config.yaml
num_hidden_layers: 10
hidden_size: 576
num_attention_heads: 9
num_key_value_heads: 9
head_dim: 64
intermediate_size: 1728
vocab_size: 8192
hidden_act: "silu"
norm: "rmsnorm"
norm_place: "peri"
norm_eps: 1e-05
positions: "rope"
rope_theta: 10000.0
rope_fraction: 1.0
qk_norm: false
attn_scale: 0.125
bias: "none"
tie_word_embeddings: true
parallel_block: false
extras: ["capped logits"]
init: "trunc"
init_std_qkv: 0.024
init_std_o: 0.024
init_std_up: 0.024
init_std_down: 0.0139
optimizer: "adamw"
learning_rate: 0.000786
beta1: 0.95
beta2: 0.98
weight_decay: 0.17
lr_head: 0.0113
warmup_steps: 492
schedule: "wsd"
decay_fraction: 0.704
decay_shape: "cos"
final_lr_fraction: 0.0
batch_tokens: 131072
max_seq_len: 2048
doc_mask: true
train_tokens: 953900000
max_steps: 7278
dataset: "wikipedia_en"
Each number is 500 + 40 x the weight over its row's rms, rounded and kept within 0 to 999. Layers, rows and columns count from 0. Numbers have three digits each. The size before them is the row's rms in percent of the matrix's.

# layer 5 MLP down (transposed), 1728x576, rms 0.0354, rows 771-820, columns 128-191
100:551552518489506450542545559484500535535496462470501484465506559494496548484484480450449496435494454441526485492424514524509536607526598412553515530442489474480497505498525464492474544489476506
098:523503597511493532534440545541512503579514504446580451452531518533597547485522424518478454582496513501513555536515541449522508502501492476589482503483476463586530511523502528545560439494523462
100:464378509507506446476540504448462481505501485444479549486467566507476546428506545425494487488455477544503490530536533482498431507570451486444519504505506530521514485512498436568485475437502463
099:499515463538478529446522498538494480494549515550528542560397511471439439450502475517435519509540562471510483478474508427452581498465469568439516503515544526441509588505483571490506462528449434
099:564471436575520513522440468447475559468468563527498511480539397572475538506493554489622495514479472468539407549496584472463402509450461560454498540471511521480520532501528470496485496560498476
102:481499494493592441517479504505578542420491491477500533513555479491497515501520533496488503435516506440575485521571495468496521500614519483490559536499542440454487454465395499511452571531553446
097:508568536424489504538507565506532500504541530487471526549549520463472482550505506481472524471583516511474546490437459476500483485512471473533523526455486482495470494504470522496499472427553444
094:502487515490490517499459491477559426445430443456527509518525519503523511476482418512493554487552562498485502531615505514521489431487502506430471601463552476513517533540495482427526512479517441
096:448570496413469510506490535508514521521498528512534466474553469482542545520532501561497578512466540499580473515443454533498456534458465501590480479455499602488500429422552491473428496476531465
103:538489558459586516561543515559527516534482484507571547468452513544486609513506488519490501526507449513529467469530463533566518461433428516484553508499507504558530474500465510469531474544437596
098:478473439519505567439444497531511466495475455513486455530539492550486533512487516464479502501511545481500510500475485456467445560524539560468469499459541581430458436524444469529529473479521433
098:452502461531497517440476510453480527467551490544479508539486494505503527459544469497509443520553477457574435467410563544476488482517550390538482525480494531433547468497481510501485507532570478
102:493474562481512499437517551551487546474537541500490520491440447461520535485453505518473536563457500458555498515524562485511655492513480518499521465482469462493517466520503498513492508561471481
099:541526536489537488510478493529549428492536483454504501514536430522557480540454465584519580458441520479489485475483552465534536540546471549542528516495538491513484435468416438598596545546471475
115:417558511422564482497445540498477458473485497510494487501490539564545527466527507522562547495525495500516527485492458510461511421508454536538480573560550535506507487477528475479567516472486475
100:467511546535450504439500486514495467411563534504573542486492451517496484488478541530551508461447545472468455474469571493458542606487518465481537498432530529535548503442600500517494532447437435
099:503498489470605495461498474570459526497523560505505517532467554546511472426452585519492534492502468509439475582495532516508457485526467492537516477506510440490480481457427480464498500521495507
092:446503589516507480531523432463532471404548411493555575420527521546424522516544466472514489459417538500516427555502492504568461537525514499502451389578521481479510477494561559500473511476462474
098:486512522471469515527524524498440546463513561506491502501463443461470463445390534514405463463529514471428536537526491533478444473516467500512479560485548516509503547540570500453556479492476424
104:533509531532580471525495450569518465579545560465531489476498476506505502486511584535484436525565591469526511502508439506512501501510522515548472579461520536538416539504438436549481387486546422
099:546560509460538472474483441470463497467469471525521437499464484430484495512469480486476485412521548519495479482528497488504503577542493528507525486473532462549542491488582530461544467449475581
094:531527481476480513563481485476468547531542523579497493436504506525502415528542526485493521489482480445502504525516524515505524522450441549488553429496496573520484434476486487466350573533476511
098:517487592483441524538572493578469478518420518465483477532519471492510553541506562499505521525523505547474498484520614490477521518463568503496443467471456425453467518559490490432477504473500498
094:447480537462489546489467512550514443488504515532481455482535464492469428506432540514473488508495520461537449529590509524466418500494523522558418529448566481496486563534520503485509498443499536
101:499474503490519501425438533494508532477440484536489539545496496526430501529530448498506508457490440539565412465574486510518459527450497561453468466518465512526510465446497496506541502543539497
103:486468538539500556459447479499530516575511479508488479503527517510512501466423511534556503481527534550449493520467510489439499508469498463578475497575525455555464430512490524494503526529472541
096:488494513557567437537551492496417513561487465488471544511441558472450529535454512553491517512501540548458520587545454503456537583488506482504538520527459527495449501549464568506518585520496424
099:491512487406475455543467512520447471487462481447605475571552499499569528492508560480509575530470511487485512446539474559475519496445531488499508566487477443489515449501486500457567543401518494
098:493572482486508446514459480559529466556523548523544528488566436484478497515431518489474466515530542477454487468482514453534366523530484498503416467459498531571507516505525497519445435385517523
097:524551535493506510599491487552487489455473528481482540481505553503515523522490522433411523487434456503544540481573486561516538478467522515534472474460506480562475530492508496544554462469473433
099:487525597532505453470549467499483525512548473527488512543509568534550443450560426457477489436528561434502491404510503505485475568462452508472475422526537516479536500531466484490489489496576479
101:480456543523528485535406404527500535478443517445460516530463493525448527526518585518521393580546503540516521441474544475460553439465495527530543459466469513567466434487512480526563522500512532
097:507446483550439519547520536524440526473400475521492502449521490433518492502503466477504413484510513547511510510499509514520493513444543498456507497589581523481517548447515505508487509499549482
100:495501457541548509472531502555480514506519509510611471463562468462528560496460437441531493463557462484471499550405476573500571577449591483517540557489411484520478530527514514537510487500521596
096:490514563530545496504511484515560512591503500532497544516538619504469453539496506462499484449498569459494529531454496548529522487429524504476534496508541544477545540474490544468488546472478454
104:489461450484444520531479523420499483424507519474481420538488472507486539433487507497440496477483522472415448487545503596542463479518521527471535481483504496516459509546520481520582476461454571
105:422454525517568480553478621534534485498515496468452525565524530454442455458504488449470515504444500447536518558527482544488478478516504425466530461482466563478492503475464531459407491476475359
098:456504486441492512563527449559556621532503474451502482575509506466508466454473480523552515482468430497485438545458521539470478530508540424577519568498541502565509449482485483540463494450474453
099:451524506532467506542502474479477478490439575438516519574529500560509471488506455540573498526501504507517520524521475508487515440471537516491402507580556511497482463514494494529481469514497592
092:573438487411549510489557477502574502490511519520519431516467480444484456460521532501457453477496473517538532535453472475538483541528461467502550530449494455515510462478515436436496473436494591
098:489462589581478426535535531545552511523528462462505532501537560435543438525463456487497535566428527469561514436479559457517495509523506519447506517418524453514495495490498543554490533497556447
099:561463477480500482515464461455498451528536477528491536543489494464384527519489569515440515521524524501453476420509513519498514545533484472510594510494500479486552508436537540525541508416479535
096:504479535461374518476455437513507451474456453481465526583496480546529524481508511467499455476470530492465556521535524502484535541452568559489527497567480533506443526494499488487458525552505514
097:545512547460522568487490497512533496477441612489485438443465514498464515560550448437520479505455532465497550561486472517551472474541494526483445507527485496536526529484473460539504580513444548
107:501491506486511483602435517578499534474458505499505485532556529453488516433561509456489502475448516508474574398543566491583483421461481525480584470430461514508484518517499438454575530539464519
099:472411528562497542528502538479484459516473510441483516509517487492515483462470436430425454524481541524517496512485476482511485517549453558479389513479446455450577490493500515453511546481502521
104:542538523502500449433477533510444574532515497461497578481569515458483450475550533523524455504548506544452500469545514455511560534477480528419519503624489499489483412515496480487585548535558511
098:535583512486542544541526484517491511430498431450457509517554528470509416523507508580461515498535506570507575487531516462455492556452470455426469471423516585532444510482463485490494458592537482
100:540475589492472528426532484516514483467570526501563522518441484503504493540530492493494452493468472527525505441540424483514459456511451458532554598421500471485492484559539519478534581497512542
095:485541467481536480556543459517506534480484515472434606524520512497465476456440508506491460439518525456485574411472524571442475557518513506433532466492520501561447475515420535565588500498551475
# layer 5 MLP up, 1728x576, rms 0.039, rows 772-821, columns 128-191
101:407481449512470491492498436423495472445475500558418553594512490517467413468481532509497527408456458454491452527525471489483511515496518523442460467499491526499470547492479507446441474473484526
104:553522517555475591491515499501506523452520487544494536517494458431523476436457521549510539520553492465499503499471499447531529517464492556491537500499470438475526418477462490489580446552437534
101:460567511486431503464534510482539512462494547477523514481541475484563500469499500518512526479523552472485520471522479540544534533470449526489540504408513505506504405513506437495515509523497583
102:558511517455553546484490469467521551472574525542517464557456469426483471507543418501453512512452516551506472503485548501499496473437482452513488501591494504551489455494436506513462505528461556
102:577527516570518532484535473550456486492545482477496519481499570482480483564482489510493527474536546514542438481512494488467520535502527480471540485625448483569474558499508514488454479545539526
098:523497503573472532496499491459513525549409466494478519470483479502521495468479564456553501569509483519514509475537522452496546524519500503555542544576456448475511458504481445509557502496481513
100:575516490542468505496440529522517504536436507446488476459525488456473530488472496509463495593460548464488499534510488465501551499554436456538574466497469554549484482532478441571525504509552509
101:544433504513511538500513540489489487514543459496533549540526523480492476505468482462523437445470468544547542407501510470495503522500476439426549480539461398495467540564558515570512536511409489
109:489611490480500536486521517506454454526435547515469518501566518468490488521430569549585597483470575453442502495513545446473532551552508443526551549457534551473424500568487478497454463520607518
104:493503496524553453459449503516455550443511485527603486590442440427486499500516535518400485491525423468483455548554487532472528533512496454510593478476520435508494540461506542519462461520562524
097:457447471505406466495490514476488466549506461464509543427532589474482517493502429472490451565488530548441535467488499519518499489499448513497496426559516458558460518457421506447538444490558504
094:480556460533503501498559473460495530505485530502523478482524474535528472490515481477482500512545491490483503525477487432549542446481548493522529529492485471534475596532557424471472461516456536
099:512478623505486506510491481447461504523493531576509517486487595484517507525503464509471454475504528507505510565592455526516536587506515500520424515486455465503505492507530479450515426538486525
104:547436479577525509495436464461544589541493498482497517472468431490460563478517565519525510509418488477472457466451508520503541471458502456448504458534539529512496468479491486552503561558468534
100:470502471477480526495573485523447556566535541447497536521543502474473445524475415469519453528524495553458511430499453446481485550527499527486464471608397497514477513523511540476492478472557509
099:547484469508484543516535445478477451496462521501526473539542443427564527535578440495487489478438600491504462487514455497527493556481557520506481536500470456466475486512503463532517412556561471
096:565446448535569544476459510506448480497514477477502546557530476472516474484427509484478436513571466559491541502486520476517534548431510566477511557488430500507515460488533473440516448574506497
100:490514470527508430503541551446505498504548506500520517529487458481531532585539460536479491564449567556577426480502507459569551468526544496527566455482491470520471443432501499512453499486521521
099:484475472461468440495489577444468507400481445460514514537520446473525451505491481515500525503465452503471443481550501500492542467476438457500537488518469458481486460503552535500535566536428526
099:429472547539435592502489533489519454449469462491509532479495425590538568436549506528535508604470507485513509508435492491516511467485567523473512448535511485380467451564485499536530491509579550
100:507470538573522473457505500500481490521497451472518501555464477458552450417507490501475515538476536575523496467536521485555523508567485524605443465471476506485467567531457534550530469475570506
100:530501401545433482472438539404525522475506463530456550480463519503461505466560489521488441378497475458502442506483471437431511515515558505526492539528520397582553427475444490521545515522424507
092:468592457528523469491565483536545559507540470486501503504539511500524553462539522539534512501505530551464499552518552518467574477477494524504534535493513548457501449456493472534461549542525448
104:492499451465510560497498488525529484487550528509537499498579504486526487458535541484481517534462522382393516490516509515521502457492480513455500530480463383491442474577475453537481481574515495
106:469497486493462487544470483493461446562520514504499505537466502481483492508405445473492418504438544462513492490447419433489514531583529510517452567496529428494495459513479511512469449562436515
100:465547509496537498475470517487488503496495513594514517525438495545546455463529518483519422576464412418537501439419510521494485488467515507478531563470498519505493521490478419515436417466544548
096:523541533556529543436477522425450588477489476509510541451422519471429561530558415512472472478498505439510525580511496478558481505493434444496530425523498481460471450537541510504480425533520559
100:519475474533587509436491576509524493450508424471465495470408567507477552546512555530495579533443476485558475548557520486430542455551567519556474471555416373470503520501500461468547594533493501
101:475517435530464470450522547471489491518528471472421556438474531504536597600499476511513539433532503440501512508418491463508500409507482439538496490483474411508527494524405496520479504532512479
096:449441471513520502532485511521438505559438521494458490478468489496452544512455572554482480557506495481476497559512496489526523456522489510493452545514466531530464502482566451488521457445463512
100:495566474520496456540483557441476557497462456515528480504511498499503446492519412468425569451449474442564453560442485519556526521531498414483460485521487536402609516484447555431416445473517513
097:519505485469541533483525518474430506517550521480510515491402464486482498499467542476435521535487534467468500521500481438499561488508502447506534397468552533488491422433537476433431510576520443
108:492574507469553519484504510498505504553506496487477519447616548503529483527545453539536538453504483414449500429501386469528483520464391506490401493550518533491523560431535493473470529481527533
099:429487483498466549471429477484537570415395475555510568492519521471551571495542551504511616535503483511521445493504526447571538467506414452546470516453501465581493535523486502493477446503517529
105:483516502482535539469484455485514519485490465458487480435503490467574441488484492488531517498435572396529518437514517475517527435528389569482524418572440461526501476552497542513480452544451527
100:516507499539463515416504524444466523530468515494532498483476482541506534540534462513587425517543463541460476517536479500468538509493542571511397485522561524525460485431593515468497471540517507
101:478491575578454482397477560400406457557506496501515503472493501551547475511485483553489511477502538467485469446497461514535546527458501498509495517514471480456495529563452541557435524464507521
098:476522563495541551489531541482551498500492525556532529483558473468504556513487549437534541491499526424476539512537461526471525553567478500536536559457488491476485602537506428477524489546603499
090:468584560545519516435574491529495525513505500453530535499523523499507557511541438508487521479485511492489464402544571531461505393450486472450582466479488470474448473506491547500551584577455492
103:509552574520486564457568573496463489479477528452456511523488475533516508571505539504537558435482442555564507551500386502502514494440488502544508499478454499481530565541519498479439440522537559
099:501504559512431491511545507453522514497459524429423532472606468466554488475482529525573496514551480471563471494527533496491478509474514544533415534522524482504482528486475454463400509529437479
102:494555499548508553502519466435488528491518508573464528512531443478408479500465467519520437528474486429499426469516468505510522448474442463505494578448513440506486468590553522532517422502494511
098:431465496525477466529504473463523512535564483570496517519502443501510481489572536503418532538471478518535513490465531472485507494504473529575551534500473533520575515541456510492525461515522457
103:515403505495531476451560485511477517543589421517473474465461423524489483561439538539468503521520461504555445504512498490530505597476532419471529535550495445505586489506469545478548418436487530
103:484503516513522512483503500536480533460469546549554538487513553462458479554462567541539515490463453446486484497422485548496499515514470541545453468570517506547499489548479421497416454518460488
097:436515479502520600517513397504566519472467513561570473520461437498493517522409477458549538501511523497552447527473469573511479429451509465493443504486485460546466564429476450473479465474462547
096:460521505484444399484483568513440490588534516469550502522495470511496541484483445484546566498472524514475458562533465509534522413548472528544568558530503560493573512529551525465512518477531476
099:488555459474528521520472514435464520506475549464520567502472539458496519565487479508541439513482509442466559568442596410498489602388470483462517468492482493527473518462473473505416451510539426
096:482503492520493551475522489469449530547500515479539485574496507475549498546494518516422585469475424561509456480487495486478494507522487485523496512504505519442503556542556532552425459486477537
087:546475462471510521509490510451493506489539493467520511503446554447479525494542519483523392524448461494442483515581587474567531467510545484458502546527494470461493534617513451557625529496520487